{
  "num_key_value_heads": 6,
  "vocab_size": 4096,
  "norm_place": "pre",
  "positions": "rope",
  "qk_norm": false,
  "optimizer": "soap_variant",
  "weight_decay": 0.0,
  "lr_head": 0.00573,
  "schedule": "wsd",
  "final_lr_fraction": 0.1,
  "batch_tokens": 32768,
  "dataset": "wikipedia_en"
}
Each number is 128 + 24 x the weight over its row's rms, rounded and kept within 0 to 255. Layers, rows and columns count from 0. Numbers have three digits each. The size before them is the row's rms in percent of the matrix's.

# o: layer 2 attention output (transposed), 192x192, rms 0.0485, rows 169-191, columns 64-127
# v: layer 2 attention value, 192x192, rms 0.0389, rows 170-191, columns 64-127
# gate: layer 2 MLP gate, 512x192, rms 0.0568, rows 0-51, columns 64-127
# up: layer 2 MLP up, 512x192, rms 0.0547, rows 0-51, columns 64-127
# down: layer 2 MLP down (transposed), 512x192, rms 0.0559, rows 0-50, columns 64-127
o169 113:099148131126088120156086189128149140112142156098130136138096128119101078091091169152156136122136126112111143132137160087104114100143105100097161145134165101126150165131141115131135088111141154
v170 118:128105173148149139094121167113168135148105120132137176131137112151062139118186109143155131181129150167138094133144094130110162112123138134099116085103172101110102136123145100111146144066138127
o170 113:167154198138127094149105085132145117125176105144113113138119142136130078104098134146113162100123134177108117125109173137127133144107162125090121115134138090122163102138147158171112093146133207
v171 105:132121088116139091116084120159101126107136120148139129106156124108113152115065165157148091153105143135116108120170128132086162119108117122089165134116159114108132124133124117142135146089110100
o171 110:137129150055084124082115163153089159126116092081119125134128099121148117116084157151104114163122086126170135138094151159158112134112121168131143135149148119152137130111131105153144143145101114
v172 105:129108102097075119098144123111161124110132087121098110118161098172122170107136112144108119120100171129110107101150129144136153127104120137157156132087113103072132165124140125143125125158114129
o172 106:144092141121117130126108133123161151092116118133148089110120143095162107120124108157119185113139104117138122121107142114085141123148115069113122131133163134152120109128136129143188116163128106
v173 110:159096110129130156162182101115115169159116127144115122109105132126124112134142139083140142118137114148158151131131126144103098085129145175141121135088104098133115134120108105100121132131114148
o173 104:088105170121127121168125105143134133128117120150123071124135143107140087133124165136140107125140156120118115135140107182100164100153149111174105092108111131128080140130134148124154096077126136
v174 111:104144152101121123107124070110124153120161139164166142103104144101114085127108133112111101108169138087163173130104134113113147129139125155115131166078139134132105118175148077142139113117104137
o174 110:111084134133100179119134135170128138121164137128153105120098129120123095099130130122133135129061131105163166157153138165132112136119166139143126120158120093137136143123116151120135122176150137
v175 106:164113131137135174107094121152113161160126119163097136100112102128167133137155157143068129110182094146114115146136123118081107090147150066126152113154170124096161153138092155098113105122124165
o175 106:110164114144106097105113138156139082097125165099130126155146135115113104150159182153155124160154082117139121136140151159181117150141181107134119147144147136143116088143163171114111134173129140
v176 104:119140146143123082162096130151109113207135177118165119152160102133118143090126118159126114109136125121148122129106113148142100150125118101161095119112163138111134144126162104101113176159177142
o176 104:117150134120161137115134120134084098139142091113116166130116151152138070102108147126110148164084115110093106154052099117139131099142116118109142093143100111141141141131102106083142125126115121
v177 106:108097106090164087113117128133118135113106119136174101148151129187155161093109148157138165127135112139108141153159113121129202179138154114139141108090164123158136140115114115086138162137150111
o177 111:115131164105118137108101148152158136126097099111120124128104142107061180164147164152121113143103141136145118152145159140112090127146178108140121121161106111107138095132116131166138152157118119
v178 120:122135143121116107163126143085103096139158126129103086116116091153096112138163103141131130115122133152139073101120102141108127142163161119111080103141156174155132115135142078111110160149151164
o178 114:111114108124159132188130166156129156126146126138162154104131132113089101108114103114148139120128159144117123119093120140176130088053130114094099118147124110118151158156114151119142113076124140
v179 119:153109123143135122072108120110121089113120098139105101132142143156114146113107140153142133117183163150128110133177153124097173142118129143075131092151121167101135096130088132117167118133111129
o179 115:155130154089141173113106108136093105152161157136145160097113108149107159126126114112085157122139133163147121143127158146144098122106126115130110144098172131143143117108112138149132104116144089
v180 108:143132101152135137129123127149129127137119156131070082130158132161132131128166180089157126128112117135170139134146139148134135159114110136131108126072142129103129126108069110147139148096120085
o180 110:115110138107120098138110104142107107120146135063143172176110118087096141114126121114167123119172141168095117092111164146127136140160131167116131146129162097127135130139110136115160127120146128
v181 111:120113141116114116160131135072102165120112114126110164152102143129160123134124117121092137150141119132123130121139140147104104103103141129105152086164112168159112151114168162156089148123121140
o181 109:114137126134109123106140076117147141138108119147147131093130116137130104149068126119122175149131167133159116131105126142175155136129125141135169173106103152079130085121139115105152146139139168
v182 106:127143144135106121144098108151124111122127170084125166101127146124137124108108111131145117189149123090065156137109120118086106146134102159105069122136157074140125122167127156123157109151126145
o182 112:150157134117100095122100120108118130162162120115147125105115211146114123161142148111091112137122088134115156117140126135130152122115124118134140104128111099115192174120138139144113099161087119
v183 110:116160088131110131096120095085142185112093127125140142126125150119121127166124125185132114122123114126121127117113111135155163131159131137093116102132120130129113117152095116127113151173116137
o183 105:106126116146133067114115071135131142111108094171135113143166147125110129150138111106109086114109132142180192151129176086132100127132148156089123125158138101114135168123089143115148161101081119
v184 116:144098127122198127113114136104151101116132135149142147115093125167122157132087128163150100122145144117132115111143137130144094133180101151068116135137096079146113161122130149115092111145108103
o184 111:190111110132106133161163115162118149117103111118142112140139154130148143128152148144122129125119093107125110134120146139119128110108135162146112165109109098127140085142135138121108115066148119
v185 104:106088121101100138136128115122153099160156156150143144147153124132109176131122130141103108073171143151128161159143136126129150167104138147094155124131110128125114115093127144109104124078124110
o185 107:102156129127097188146139091095175147107095147118182100181073108138144158169149135174110111140132133098108131115118119161123126125123114180143103126121139133106137084139124162098135158133125118
v186 111:114112129087152122144084105108132125147115117107132134103098164113142107112105125131122149163145124126153133104162110118116126120125153111149162153145153148104106133129118121129104101091170108
o186 108:119164124160152119125125111153150121134129116156128112119136105161138137141137144153155155186091066089152135154138160127166120124097099144120144101136120143106129100137161150089117158056138101
v187 109:114115153111115149140124081105124129106157088120118126094074142074110104151148109150174111160183077117137101095105122123116103116135084146178130132131132096133119126119074106130112081101137103
o187 106:141101102157136098116098145111106165144078134142117162129173135124141096151118098155140111163147105152123093075135148153159123144143138162129126098127138135142134178152133161131112159132171156
v188 109:106107177108159113074167130126140105113151121104097083132193136139137178151085110123095126142110135129100150153130132136117131103148117144148114141124152168138124153143143110137113109123140128
o188 106:140126078118111111131120146111102126109120160155174140117165131131095144138137138157142161167134123125119122131095119132138104157110145134101132095152120124140127113121094099088125163028097138
v189 117:148142087120117120107103118110117146128143126173180136130140125168109085139134145130118094146090164139087127094171154105115102136128129122114114147156142098116121102154088079142125158157102120
o189 111:097087115153086116121118091155134134120120096106097148100125137089154115102122112132122111148098134137152133127049161140139105122156093117116112161156107176144142133161103160134092115145118171
v190 109:150112117113113176117100098108078135121105127102128131101103131125127128150124099095071110091128119115146121142133153110172168100122113155119156124137153125166154051110154155092082137105121118
o190 109:160143145113152143121141123103157119131138113140114113170105145108092083121144110146153170117102096060135098139107084119124108135124105120108133147167120121083129148166117063144150138089148122
v191 105:155135202146201091132111111133122128148139158123144114136112198152107118145128141130126104172090153165129144119113086116137151127163132122147131109123142107096126101097155127149128120084121135
o191 106:130148188097100137127109127119159114133160106135149114115111143148145138097160121121135119129138121151145135164107104188106101129181171131121146073073116130146151144148105096113148156108100127
gate0 103:093191125142087180138130162127105135136137102125104163117155127129072109136161163132114176116125135119129138105082105154152179075114143143141093163162109113103125140149122151151109122117180098
up0 097:115132115119159126101123114142173142108118164111122171121142152157138107102115125116117085145147102103133094138121128162133119132137142148140103130165095175113124126134156133118136147131122085
down0 099:101145149108111123143126096125168139141145127114074113127099097123111145120154183133079089130146107114118116174104162143101188107160146171124130116139131124140120118169118151151149129103168096
gate1 100:131143156137075142141140114135122136116160148167113148128146133095112126137159165079133116102089098116144118090139117110096138128141151104124099118110141151118135118102149118102136129136136160
up1 103:163105137115116154153123121116135090069105118109091138127126135142132111143162097147109097139115116148113170132143137161128176086104131131103090148104149121115093137122157132130113132166158179
down1 094:125138134122100145098091117164067153194129136121114150118159125121138157127067183084131159107124147126104100122112138122162080119103121107153108096143161135136186075139180165135100108127093101
gate2 103:085100103100169128159153170142116135129104137140137138158084123136130148104088144160072137137154135153122159141125154091172108156141108141129109128104180097124157095140114157115143176191161137
up2 102:115111155151129123107136152134078150130138128111149141126116118118131174131085176144146117159103139136190147132126126109155140127137120176143151147194123103137097166116088149116115139168143170
down2 110:061100126069094167099100147162144110172117141161073088133095159131110131164143133125112120119117124124172129124091161122107118112117118109155152107099110149122125111137114136136145086108129144
gate3 099:121135141110137127122148157138122088080140157116114136161093135196137133081112129112154151139124127129115088132109147074158133106144118116153105124123127108161148089143067115131122114144116136
up3 119:108135122127147146144168105162118140161187130141111102104119154135100114152118111096144146109090160115111124150128110100120110104123165136148119119124095121126140159151147108129117077125136100
down3 121:111143156132109146160164126142115124106158120085109094094129137128110120186141163127127128123112143118179127160185153154102160127125116158113100089131135150123134151147125121113098139113145091
gate4 103:128098122137119163104164138110102126115074158104120159147122118143137128155122141114158117146142167106114117109108160104118156136120109108100135159112149095164100096142167112124115149086127157
up4 100:151151139111090127122090108120132112140106125182091132143107121132114148121062127145102116149146097126130127114099137103094103129111137141076105145119118110151158120138093125117109150123102148
down4 104:179169091107067109147144122097129113149119144144119149135129148128123153146124116111129123150147154122124085144113126065119154108134105179078135137118114100128099109130168161135135121111144146
gate5 102:141131065126163163161122112136145159118116148100141114125140122105104089133143167082140140140114139174115149111133110102153120114149154124122181126074142100149160143141087158151105126084101141
up5 098:108129156094116115151144127113114144107189116144127115131108102145118095117161172123115165113146124128140127110130125102149152099108163131114149193134103140147114145135146111149147092154122181
down5 103:172135154143111147158108144113125141142110131117163147164167122115101156119149113167108140111114153132128141142098176111119142104130102090090140126128190100112126141126118103179116119134138108
gate6 099:157106157094130125148111163103167133157144086099125114154115100123119137140163121153068098113120135163122127117160132149121145130126185133147101096126128085159126176143174128113145127146123076
up6 099:157125145151113099117123131159113137108120113134150088146160134118122135140183113124118158092132114164110144142133141114131129154152167134170143142142166137137114144117175125145133114146142102
down6 096:112095139104104116119138122121142124083130154081132123134108105171112138119088092127154099122132152189130118131167122147090094122105131088139079093130146085146084112128140137122194134145101092
gate7 097:165134161146153128162126135145107128165149160110126128130144107175118159128087136107142156095144158129125068100161154139115098136119191114134125100111100069123138147140104152199119118104123130
up7 097:100138130172159124111129169158128124103114103144149140154115164113127125145077128096109101114106145151136132119148085143116093134141125104133140143118149170095126123122157121059120149130122139
down7 096:109156140089108129122094137158152170182155142110187095157094152079128155108144121134098085155138099112139161096123126109108123128135141119117122145155135141089117140131150104105146152141104145
gate8 097:117167137107153147149171111158118147148146188131086102151163102121124119163139159134161113104125114141123134097114145158099156128133080126114125131111163157156171104106164123117135127092139166
up8 098:128093103095113120140147125104129159099127102136155138105130154109145101134132109128159103114138122152149142143166146126111143096099154143119179104118105158135125162106108143115120086084176098
down8 099:114092143109149076138155083117057163131124116126119156124149142095137141149099141144111153061105145174140128144132138156092151103160135096104087108109142137135139121099106141125164140141138131
gate9 114:165178143093119114121084115113148159165147111100155083153103127125128128147156134121097159161114132121121116105152157140117077160113121133130106096124107139142104098110131102121116116129147097
up9 104:097112205155153133148154158144145173123114122134158158118133147145104160153130140141097147121143136134121155124095101136142144139125141126096097129150158157153131122132109147122105119135092111
down9 106:116117147114109107105147137135160136140147106099139072128075135130113094128142138137128135145132092120133117099111138105136066103169117117135150149132129146139166092137174117140112091111133129
gate10 109:126140100122104146148113132157132098124130120126140142115129140105118112115118142132154121141093098148116069139076146119118106124167120062144090184145136140128138073157109118158156140096092120
up10 105:150130143125122163123155104126085135144137135136148161131142160116124133149151075136090198122139108126118156111118132102147141165094125082138142112120135072143110107149191134100128119106134130
down10 102:116119115133150101151148116107090120074128149085125159112116112136139120117152099099112173088182098092134134133126152098146131138127132102172160094154138166113101141104200115109109173135143123
gate11 094:125138140112105084151126108132106138100111132114143105127137095140126139088155158102123095158135098107144128137117132145070146079170145138172115148150082139133094120146169120153117114125135153
up11 096:099168137131160093135141141150129089144093100112118142135120159128113182150138084126132149146099120145119107138137134049173180132100139114128109166099151104126110151103117111095134129162142082
down11 093:104170128118126093131096143139145115121087124137131106143129110155114142130126086126107150146170106148110176141130132162131102149135080139138080157135146121151086118141155116134094127118125125
gate12 098:167113143126107111151115117125129138149086128101136158136147140082108159135110171128110105128165174137154156141140136164118147138152132146133148163126157127109130126113115118127077127136117135
up12 106:134140119153094122106130105168138121144141096085149141114107101103155162121174127116142135150135158138090155138078136125122153122128165138131131134153122147115108153076125129113156135152140144
down12 095:145116095137130104184107147090134157119092096175144106163124191105124157145159144131096115105127125093139162109155104142126134179105104146094131136143169135102127156176141078140106151136147130
gate13 097:139158150135097112148098096107102149135124110143124114093110116114109127194131091127120133173150115103127104085156166153135146117119145112109134168145142109113112103126114102082136137128115125
up13 093:104135171119122156111138133126161096140101190183121165155109121152131092106131145128106108123115189097109108082103141087162141159105140130121118161091127127142082096129147156132116177128139125
down13 103:175165131131075152124134155146118141104072170124119148102103128140111132155137136131123135134123148132096127097135138098144145163135131116103114164159143101093134107106143173145124120131145138
gate14 102:088112080134138183102148129126144122180109067174161132164141116154124121102124121108121115150156089165133115144132108129135109146106130115074138081103113139145148112145127118076140164119140118
up14 105:153111074113163139166125130110127100121112195127169166136149116168160143094111124115138128156083113140095124144131103158098122129153154094111129135125142105111150155126118118152115171093159121
down14 109:109135140134091144114104117131134137122133140162140078121120131144098118108123113115161150081139131181102116137156179149134158133115082147119107116080132136134158135130133115141130137143131128
gate15 104:130129160147138148156112070165143114137114113153105095174108107160092118130137175152127107101113133125106150143159153132102183123129095093125126124118111146148088105094139129135162130112100124
up15 106:094176135162118131159094081074169114162115165132099078124107127136112145149136144116168109135086119143134121129150145102139108109158139105138112113129142109122137152156102120077115114135094120
down15 105:155151118119120163147102169137141116112146120083140096106099150110165085134097135137158150113123105168135095170116117104142101130128101131131124128100138131125129121148110069095128129124145169
gate16 097:122161147127109130137168137162141141120152131109118177105114202064129115144129133099117100071151127138142056076147147133101137122149132135100157134137145144129142163116180094094123125132137139
up16 106:153095122086116123133142143111202156106088134137165111116129142092144138084085122175162124114136143135100171157102101129152138126117064181133142130150157121137103181115133141102119111155162163
down16 097:115114097141128137111139155152109103148133143138135108148128178146122112180148159135144107115123129127177150129114149096096137159127136151097114092154138150157206129146130141157135144104117130
gate17 092:105146155122170145149165123128113128117125114135107134128116103106136094126098127156141129148120124140105145074116091116112115131180137140129096159144127108126123106119115115099115082157131133
up17 104:114132109134108108094115122108118062156125133132120141139094146123086135101107131136152104096129116132121090154121169116098151156096175081117121111123153158146120096091156132148150152138155090
down17 095:113139128124135158107089122144099123105133127113132143154147175123145125156124110138170159139136142110104136104152125147098173108146115136142099106074097156151106147143116103131120139150124124
gate18 103:120114105134100176142146124107128140120143110137086125113143128143149119093107119122147127118145123108147123131102158118099109168100099138112100152083103099126182141169112133127130125075112105
up18 103:114150142184171149121106107139125162108132151129108105138170107116090165173138151133132130111145137141111099091165146121136105101100142138172141128127153115115111112123114144122160143080145122
down18 107:157124148112116105098144130146100124158100123148145111156121114112136141098155083114115144161144139117129121101122141148109117126149111138136126140102097111138120179200102144153130141106141092
gate19 103:128164124133110117136156144096147132177140098161156088123140124124109117106092150131135148121160071105169113124131128105187143149104122090114080130130119144128095162116179143115149125093086116
up19 092:134133114087132142147133122098127101150142078182145132136074167119138115184130098151098128149129145127156122129109100069120119119123114126154113110132106118156074110100107131155193125150137122
down19 099:123093134128145135147068097123120112127134139107109166135126149103145109124166099124132105147092170143127128160129126111070140133171117140128180130106144113125136114172093151129107144139178112
gate20 104:121074164097093142130129080132141126142135145105096112135125106144136140169105141087174093134096140109122124126115106126100162089118128163109128113109119146104134118156124144137128138091092152
up20 100:119161133128152113130117139165091118133132130118104133109106089078095129125108142130127114082067106134161101110147157097097100131143177114152143100133144126123145129118097124119123097130111142
down20 098:121114100148107120117120121148160109108138124111145104185162115133153167128135155130105155146157117130132143129123129132085136118144160112120131170120109144162098124155132134136126120171142128
gate21 100:110125115097159099153136134135124158077113103130142119191133140110100130086092155089171153191118152113166111153121144116150166107145138104100144146106132114105160066133135130103129108060057152
up21 108:142135085148122129129119113146136108132101164114086130143105113101141106107127126139149102156124139106114143164165158111084140110106153135117143111088152099097211119097116122160143147130134108
down21 105:142092129111141138162157109114143142120123174117123132129114140116090115131138139172130108121147141088117133155137125116099131116118134120128136095167110125127131098152101100101128115122093099
gate22 095:109154149133140130144115124123083115112127115145125157130156088130141139107080149145129120129158118153102103104124152072111132088158137097128130136168137155143122113116080121114142122133187172
up22 100:081165131149152112153104164129121139122077142147124151161138137133125133158117167139111081089153137140145124134135130134123130143077151114130151071114095146128147115138125138129146129160095127
down22 097:149112127122115110173140114140132115127124126104186109104106158137149161138131166139120136126124086171119121141146153108122121103166123102171104112118132160117107134147145091119143122139138133
gate23 106:118100114138157160122137129136095142143111151129114142124129140183150147169156120116170088107115181150140120092085149087116105144122153135125133092125122119143087070140132123117135110115098114
up23 110:107137144154109085173138164153126094111153106132166181109156125139120173116119121133111082103100138125152152118154076168119147113144116104127109123134129137141158146092149144106081099117136153
down23 112:135160166175103147102110142116149107124131126132102173136123122138114104115123109090139101097166107116108108121173137120161108132119131128146162149115141147131101110131164111107096123174127133
gate24 101:126135129143136136149134151125113128125146133143113077126110098137159102144150141129101146113096114119152117145121114136094162176109159106147141162089150101071149158092180142148152142153140136
up24 101:120133118144183119093070082163108129167135164112136137157126118135157132129079132177178121119139120098106144146126107124153158163119122124152131146145124132162125116112081114113124164140144117
down24 100:117128156106133088128142140099122136137190120117093128153068160094096168131152090154158134147166118111119145135134139121116094124161127124076185117148118146169153110126167114097190121183145131
gate25 096:119097170115137116112093088112126115121145128090112143110116149121139128161139130107132130107147043093111114125097114126133106144092159152150100135115084147118145143094131137116154113102132093
up25 100:116097127115132136144142119162103171140121074132134122129075119118138080124129139138132140159135113134128114137141137112093138120134132168142125130131114142111104121090115158134117096100147139
down25 095:101086118122131124137143122143093133112111100130138141136142149141160175085161146108118161119118137127091102110160139109105160114162117090160152142126126098134134150120141120134129114089161109
gate26 101:088105153118104097147112111155097109120110134138148145107153128141169145137125107069174181156139132097144121165137142141093084136131148123098093108160136118106107124159105141178131166136140125
up26 101:108135135121133130122115160096106152135118104101183129121065151128107112172127120140155096106157172150139131155148142131109119152134140108138174135129115116123137115130139198129142099097096120
down26 103:126154108124120125106142165110096132153134150145115146133132078136125155164129162126097155128123096114138115130152137141138142115153105126126123114115102138102111117136149097120115103109117149
gate27 100:121126140129110155137149159110096107141141140093118122090145144156135137153143112142153141125091131133131091158134134171152148147111132135112090112070144117128121138127136098078095114073118146
up27 102:164105161146125109164122114160135139146153122143125142105126087132125127087117135167094137120146124156114131129123148139155135142126124186123110143102167103118097058136078158137118152102158180
down27 100:111074149106123118183107106129114170174157170123108130115126139151061106108142119151112130167167152155130152157079158168148119133144096169102117109152175134146129134165101154126127097134166140
gate28 099:121095128143099147151128115136137122146189086124106143126142184117179120111128115157150155101150100140107116175100147153093133152149167155120104091154144126080119176127152084132104128094117156
up28 101:109129124102127159092145175122144105152146105130085147126136129134102129161109161150162116117117101103162146146122135118154131122076112159133131082133092137107170079082099096147108165121146140
down28 101:111124138084107104116148175159187114172141123149136129095132104081159107114153150130163124119170101143101091162147117126099122125132132137144130138149163118119098100101130147129125125090156125
gate29 098:128144192110115125097125097112106122187169124112109106117141103101106116146101158108118136106108149107118128117190144136109112101130105099126102125116144105136099131123073120116110111117121111
up29 104:152150133146145132086117136110096131113120106113135126155125141102093122151167114158118112093123129112125105130129139119115129130193156123116161127129124104149143098152107115097126144103189105
down29 102:149171110128094128108103109129111142097107128144150155097132170064124093137118117157138156108143123097125111157109127137123124098143077127132152155130138151132131126093115125140099073123123136
gate30 103:123117084173148159152170099116113139095133147146135129118147154140128123123119125089131111125131111165147122192116128143144119137108080110144133127134135098094127168118131128085104144131096120
up30 093:094155165129141124159155148114151108132113114169144154098137149107108158155122127104174115105104123106143127155106109110114114152114152139123065117158114146132146122128142154120110154173135150
down30 100:100172103114102172034100163137141116122149116129144144140157131148127153136128131116098137169141126139107187124133123105105137164103125119135165138111121169110123122138130095156119137159102144
gate31 099:101141204130127135160116120115147104154130149108120145134131169097124147099125098091100120139120143132126096167106184145132140122134132113088115112113124144169129101092157161082110108140121113
up31 098:122112127172100161147127101105113108112104153122113123125106141099089140152118092150115103117082150103127112096152137093109158106117089144133144134118129131122097099082121107169129092147140160
down31 100:107121201118118124101102111114087136111132115118123132103082131161122131133128127151094091126160117108111172164106133148125143138082122105092148111106131131097149131126202111142141126146172125
gate32 096:105157172157134120105097145124084145119121162118081125103137105098126164120106117128166139156132111133122110123169094151124165078115142164129171109148126108103083128116129112102075130150123155
up32 099:092138131094139126168098134128152113133136104154147123143168109153135102130131107088122143097166148151156179140107135124147153152084140104113136116133113164143186154072179132088112117103120116
down32 101:097097108124099084131140139134141100135125092172173148130116097141120133123118176148117141104117083146170113146117113134104156098189101114182136113154074072079177175120145124140122098119125145
gate33 100:163113151145111122163103125156132117145142187130108114147167098155175097128143123113152138087155083133152105109119134127163114140129114101146126133134115139173130145153107138149129128136155172
up33 106:110143135119144099164113110130116106127124148123135149155145117111110142099126180128114189098089132125177175100164154143112101135123174137147122101123142105108147168113133134118157118128165151
down33 102:104121116124136105074111139169120118099103135130196172103136082162107143142138132123111108135099151125135145109145134077178119148150127125103163114121112085136118200117156160177094101126102129
gate34 107:143057158110106143145112141098145149150158131130099102119134164125156125155145122134087112147111121122123174090107138157130129145135158120134091103051118104117128148125098136160158110113117159
up34 096:104139128113114156136100160084149165115097113103080124108105162164125103121078104114152099181144134113078115110132132147134189113144129155119147129124132087138117142115150122117103145110117132
down34 100:154108124123142116129144093092141194135104117140104048100148146115133157111152184180106090101099123107131127145146164102111123131087136103154120102119108082095123133138152120146116135115132142
gate35 091:168142117123128104111125105130122124104119103117102197112117124162075092096093130148119146139168140139089119111170086135133148109151109123135106138121094097185133144108140128184143095084135141
up35 099:116126163110139151143149086154113149155128151108147117142160092126116148153142153154114116107111137100163128126133164135138131132124129092117120084130170148148180095158144194135101118144146162
down35 101:105191115123140156130116096107085146133134153093124110119174106141082168136111128161118148132103105117144123124123141147143149127108123134098187076127162160122149086133146181122093147113135111
gate36 100:129113149116142125121119135110148145099117126147130130101118123105188088114106158094152162135171145115121140126125191143149134182163116151087112129130105135141081130125087127172152137121073130
up36 093:144121137144117129115120123139099142165131112114132115150166096099115131114125122147109124124067134157108140122129120106135131149121108140149083137131147116136166107168072113079110131168115149
down36 095:086152112153118125106145140120115108073130120118108159124141142092099126128130106143149140163174141110144113145137117136131125107122181138160134101182133104100145128117137113104129086086140117
gate37 096:118147134160112143125125135112151112126104155175118166175137111117133188087109091131113114114120176088133113162154092111133140120099152119128146092114120148127117166098148157153084133131118098
up37 099:135109119133104085146159169123119109116097152121118139105141112112158112156124126133124133143118084141088148112059126107108113160152152121136146116166126145086145140158120160124148127109148152
down37 103:102128147154147134098085091134140133108110125130091174129165145116079143126134132110139142142141126116148142113134156070099136120156089155151132071095123158189134093152125138125111111132108107
gate38 098:127150179157156146151106149110106136122169124055111100145105103124119165145151116093141110092154109105117122144123095140106139156124127168115138113166127102119100108189141105105161122099149155
up38 088:143131114097117126117093164079140132130153122151140158132157111106093130121153112131112111150173130139120115099118117168136111113128095165154147123136098163115144126132185133105141167167161131
down38 090:170126113119161120130112159087142093149150112143117148135111068176111143101122105117156128132154110112097116096120074106159099148170146121148118102133090146081080133147172158118134115086126091
gate39 101:118080103157077138142100143137112139121175096114085134137152134141139102126157152104155137132175154123146110146113133148120181159088109177152129117131160122123159121146148119151145125178167176
up39 102:099163131133177149133146166125130112125183129123121171141120112167149076104120129115131149119142113135071121138096098116136102124170103120169076140102129101151112143145110149093136098166112133
down39 108:145110133122137138085121170136143174128145103160168129143147139138144100126120081167135111125100113165098125150101129153150125141140088106131113104101157084139152149132106156139142166118133102
gate40 100:129162150135146141114146109093131157105162156138131092132146154110089147174175120136097132138128146164066143108132101103104142109161154138119157120144114135156160139133111113122148126110079121
up40 096:120102138108116104128143084131151106130120113164125126119115138126129127119136161125126103156089111134157137127129146137147117108141105091106156125119112105160129169136099118143129080156172148
down40 093:170119141103135119117101134118123132202090119173131157126118108085146171128107102090139103117136105127128107103114134100086141129112092154177112135154154171112115123142121136112135141090170123
gate41 104:106147111164128135070122118125114124098113181122139137130117175130132097141083121106147134131149093137125111156148161077128125126085119140139119124182145104148133108163147123125151140109154124
up41 102:107167143118163111153100105149129152123102118116157128154103113130129109099071106149149146109130092138118129111099099152076126118127115135077153116150123134107106093135141136121148131187132155
down41 104:135133122118153136086108117120120145136067140112160160139098156118106087183132124132125136152117085146126151119133136108111151168119102162138131119167119112104120083148148141126139120110122135
gate42 097:112132087116111138121133120130153185119147115155115175107122100132125123092073125112129130111158104104149167109108121139131112140096113116126146107133107117173110086145133092103105138119171141
up42 098:101143101094104097126122103137101112118162133145129166126109118069126120152100135126173122103154134143130084117124173092165141131139107158192105126080122121117115146105107136159157125169137082
down42 105:127148088101140146088148154177116105165155136154132133140129117158139086162145074088130123119135128174106118146124124141115159129155138085119119102173122105147129177082113110136139116115121111
gate43 106:127133102142122127114104134116105123117178121125145153125099140155124147113152163099185126145132125163112138114133167079116094170085112139106163145182116128172105115134131110159121144070138150
up43 100:105147135134156140097108114132112153071118167094112081112103138144114105103159139108167170155131177138090097144112160172126108160101119129150084154130138125118103117151126139130113122120103116
down43 104:075132104086083115160155102116148112185132065138125140166106119155129115096101141113117126156144095138140118154141128092126075132159164101143117119156114152134143109154110114111126111136147152
gate44 096:107107147135107135062136137136103150103126111109098087099148119144171158110134156150110122088130103091098109153153138108119112143134100130133121100133116155143112128131083152135115103127154165
up44 096:094137120132136108141120138152115128143095168115120141139062141127070135134119112122146114128154136100095137097119127118110092115123111101110079124095126131101098126155102099097117130111143115
down44 100:117186171144135185102144154107113150129078128129166143173143126120120164141089127142140171104126114082122131147210104161119153111128112131116129107134131114150136128113079118149157117139161125
gate45 093:100158141089136119120168090089107135129184139098131088122091144076141158107160127088069126084137137101131145121171164152103112143153129106127108086133122143154101123139167155099123129136133114
up45 097:115134102139126083111096115176077104115147140089118161100106136100148068113146075126148104097109113108101124140130116125167156113174111095120128150126162124148173142109135114088172097101096134
down45 094:142101118148136128114100120149154169145092122176141136151184173179157101152115180138165154141130111141108091114155133141142140141127148120146160131163128082126117154106146136130177099088181109
gate46 096:125131128105119090126140172149119125134129160128112111112166097136101154152146134114138120160106134136124119098096095103122160116117136139169126107167137160178129137106147122097098152159116095
up46 098:112138094141158145126123153117103122107122100156148129136120114132114116063150128145134124094095155188095096119144124126156152121173136089086087138134149177136105131097154148126132078165130098
down46 101:087127114144114099096112156128107138145167127106081132097115113115106080131111152157127126099102116116139138145110096135147146111097162142151138126105108080133131139104135147079138143145112107
gate47 096:114130083091109115110134135116105132128119106139145143114080126088155129142108130145112140101154117139062138119136095140144095137122138155125141153134140117134123090135171116138153118127163166
up47 091:084166163118169149133161144159133117097122122127156138111115117134130124127139125147118138128131123089090154106157140107112135111138104136120060108105120153178132138134081140112157153086093126
down47 098:130148090135183130105148158099167121130128116128150132140128126104138119071158138113099176118136151109081101095140139128134131136111109110128121155176145107147129100135115150132087100118114116
gate48 104:111136170111087128105077125183174141130134080137117126120138105112117135126120128101154166140103145154167054057099144126114124145168110132121118136114123127172130074156143138140126141127179114
up48 102:128134086111115153172133129113174103143086133087152121126137148130092127099108105121113148160162130090127106079085094129121156111114139117154142122129139142146160140156111147082154131145189113
down48 104:096107160166130124160118162092112125131126111090178120102107136131110088150115120122196129150124138162125098155118145129107136147095128140122099099124153112140146103175119134137124107104105121
gate49 097:130136139113148136150149139140155161129091127109099085104149151117140124101143110095165147176111161130109130122158123125139137103132105125142124133119108150112132135116145126158105087104140101
up49 105:112118133147136141127106115159165115168106125105123131138089135118130116124138156088105133171143139100095143164126104108125184110153140130144138120089114123105120118100155139122132091159148121
down49 098:137082117131131117128082150140111116149144164121162166145150129085099155099125107116087112114148127116142132142111155125101146137139088140109120133107114188112114127151134150133185157113158146
gate50 097:117145152079128129154127178101136107121134096120137113128092162113118131142091113126136109125161164129166116145126137142141192109115143123137139129165127142127166182106129111121141156142120112
up50 102:161160147140195110104152100106109090146129146184130142154117146127117111170147129126141126136124099189129131137133119097142108114153162156106106129142138187127123138092122106116105144086154142
down50 107:142096153140149100111123147126153157110143151165110136122127097081149128111130164101102105140137137120110201104156104118131097149138088120098075140103137131099159142129103150076161157142137126
gate51 103:081139096125127139108136150124141115095106151111133152125136143153138138106181100135133103106145167121108158116145103125124174124168120090152098103135111171163151137162146139118130119098089116
up51 109:114100117160122127099116101157134118150115122132155124139110155099113097133122136073141152148104155155134130128132147109082177137106165144120140144116144137116117119081087176104137138130131112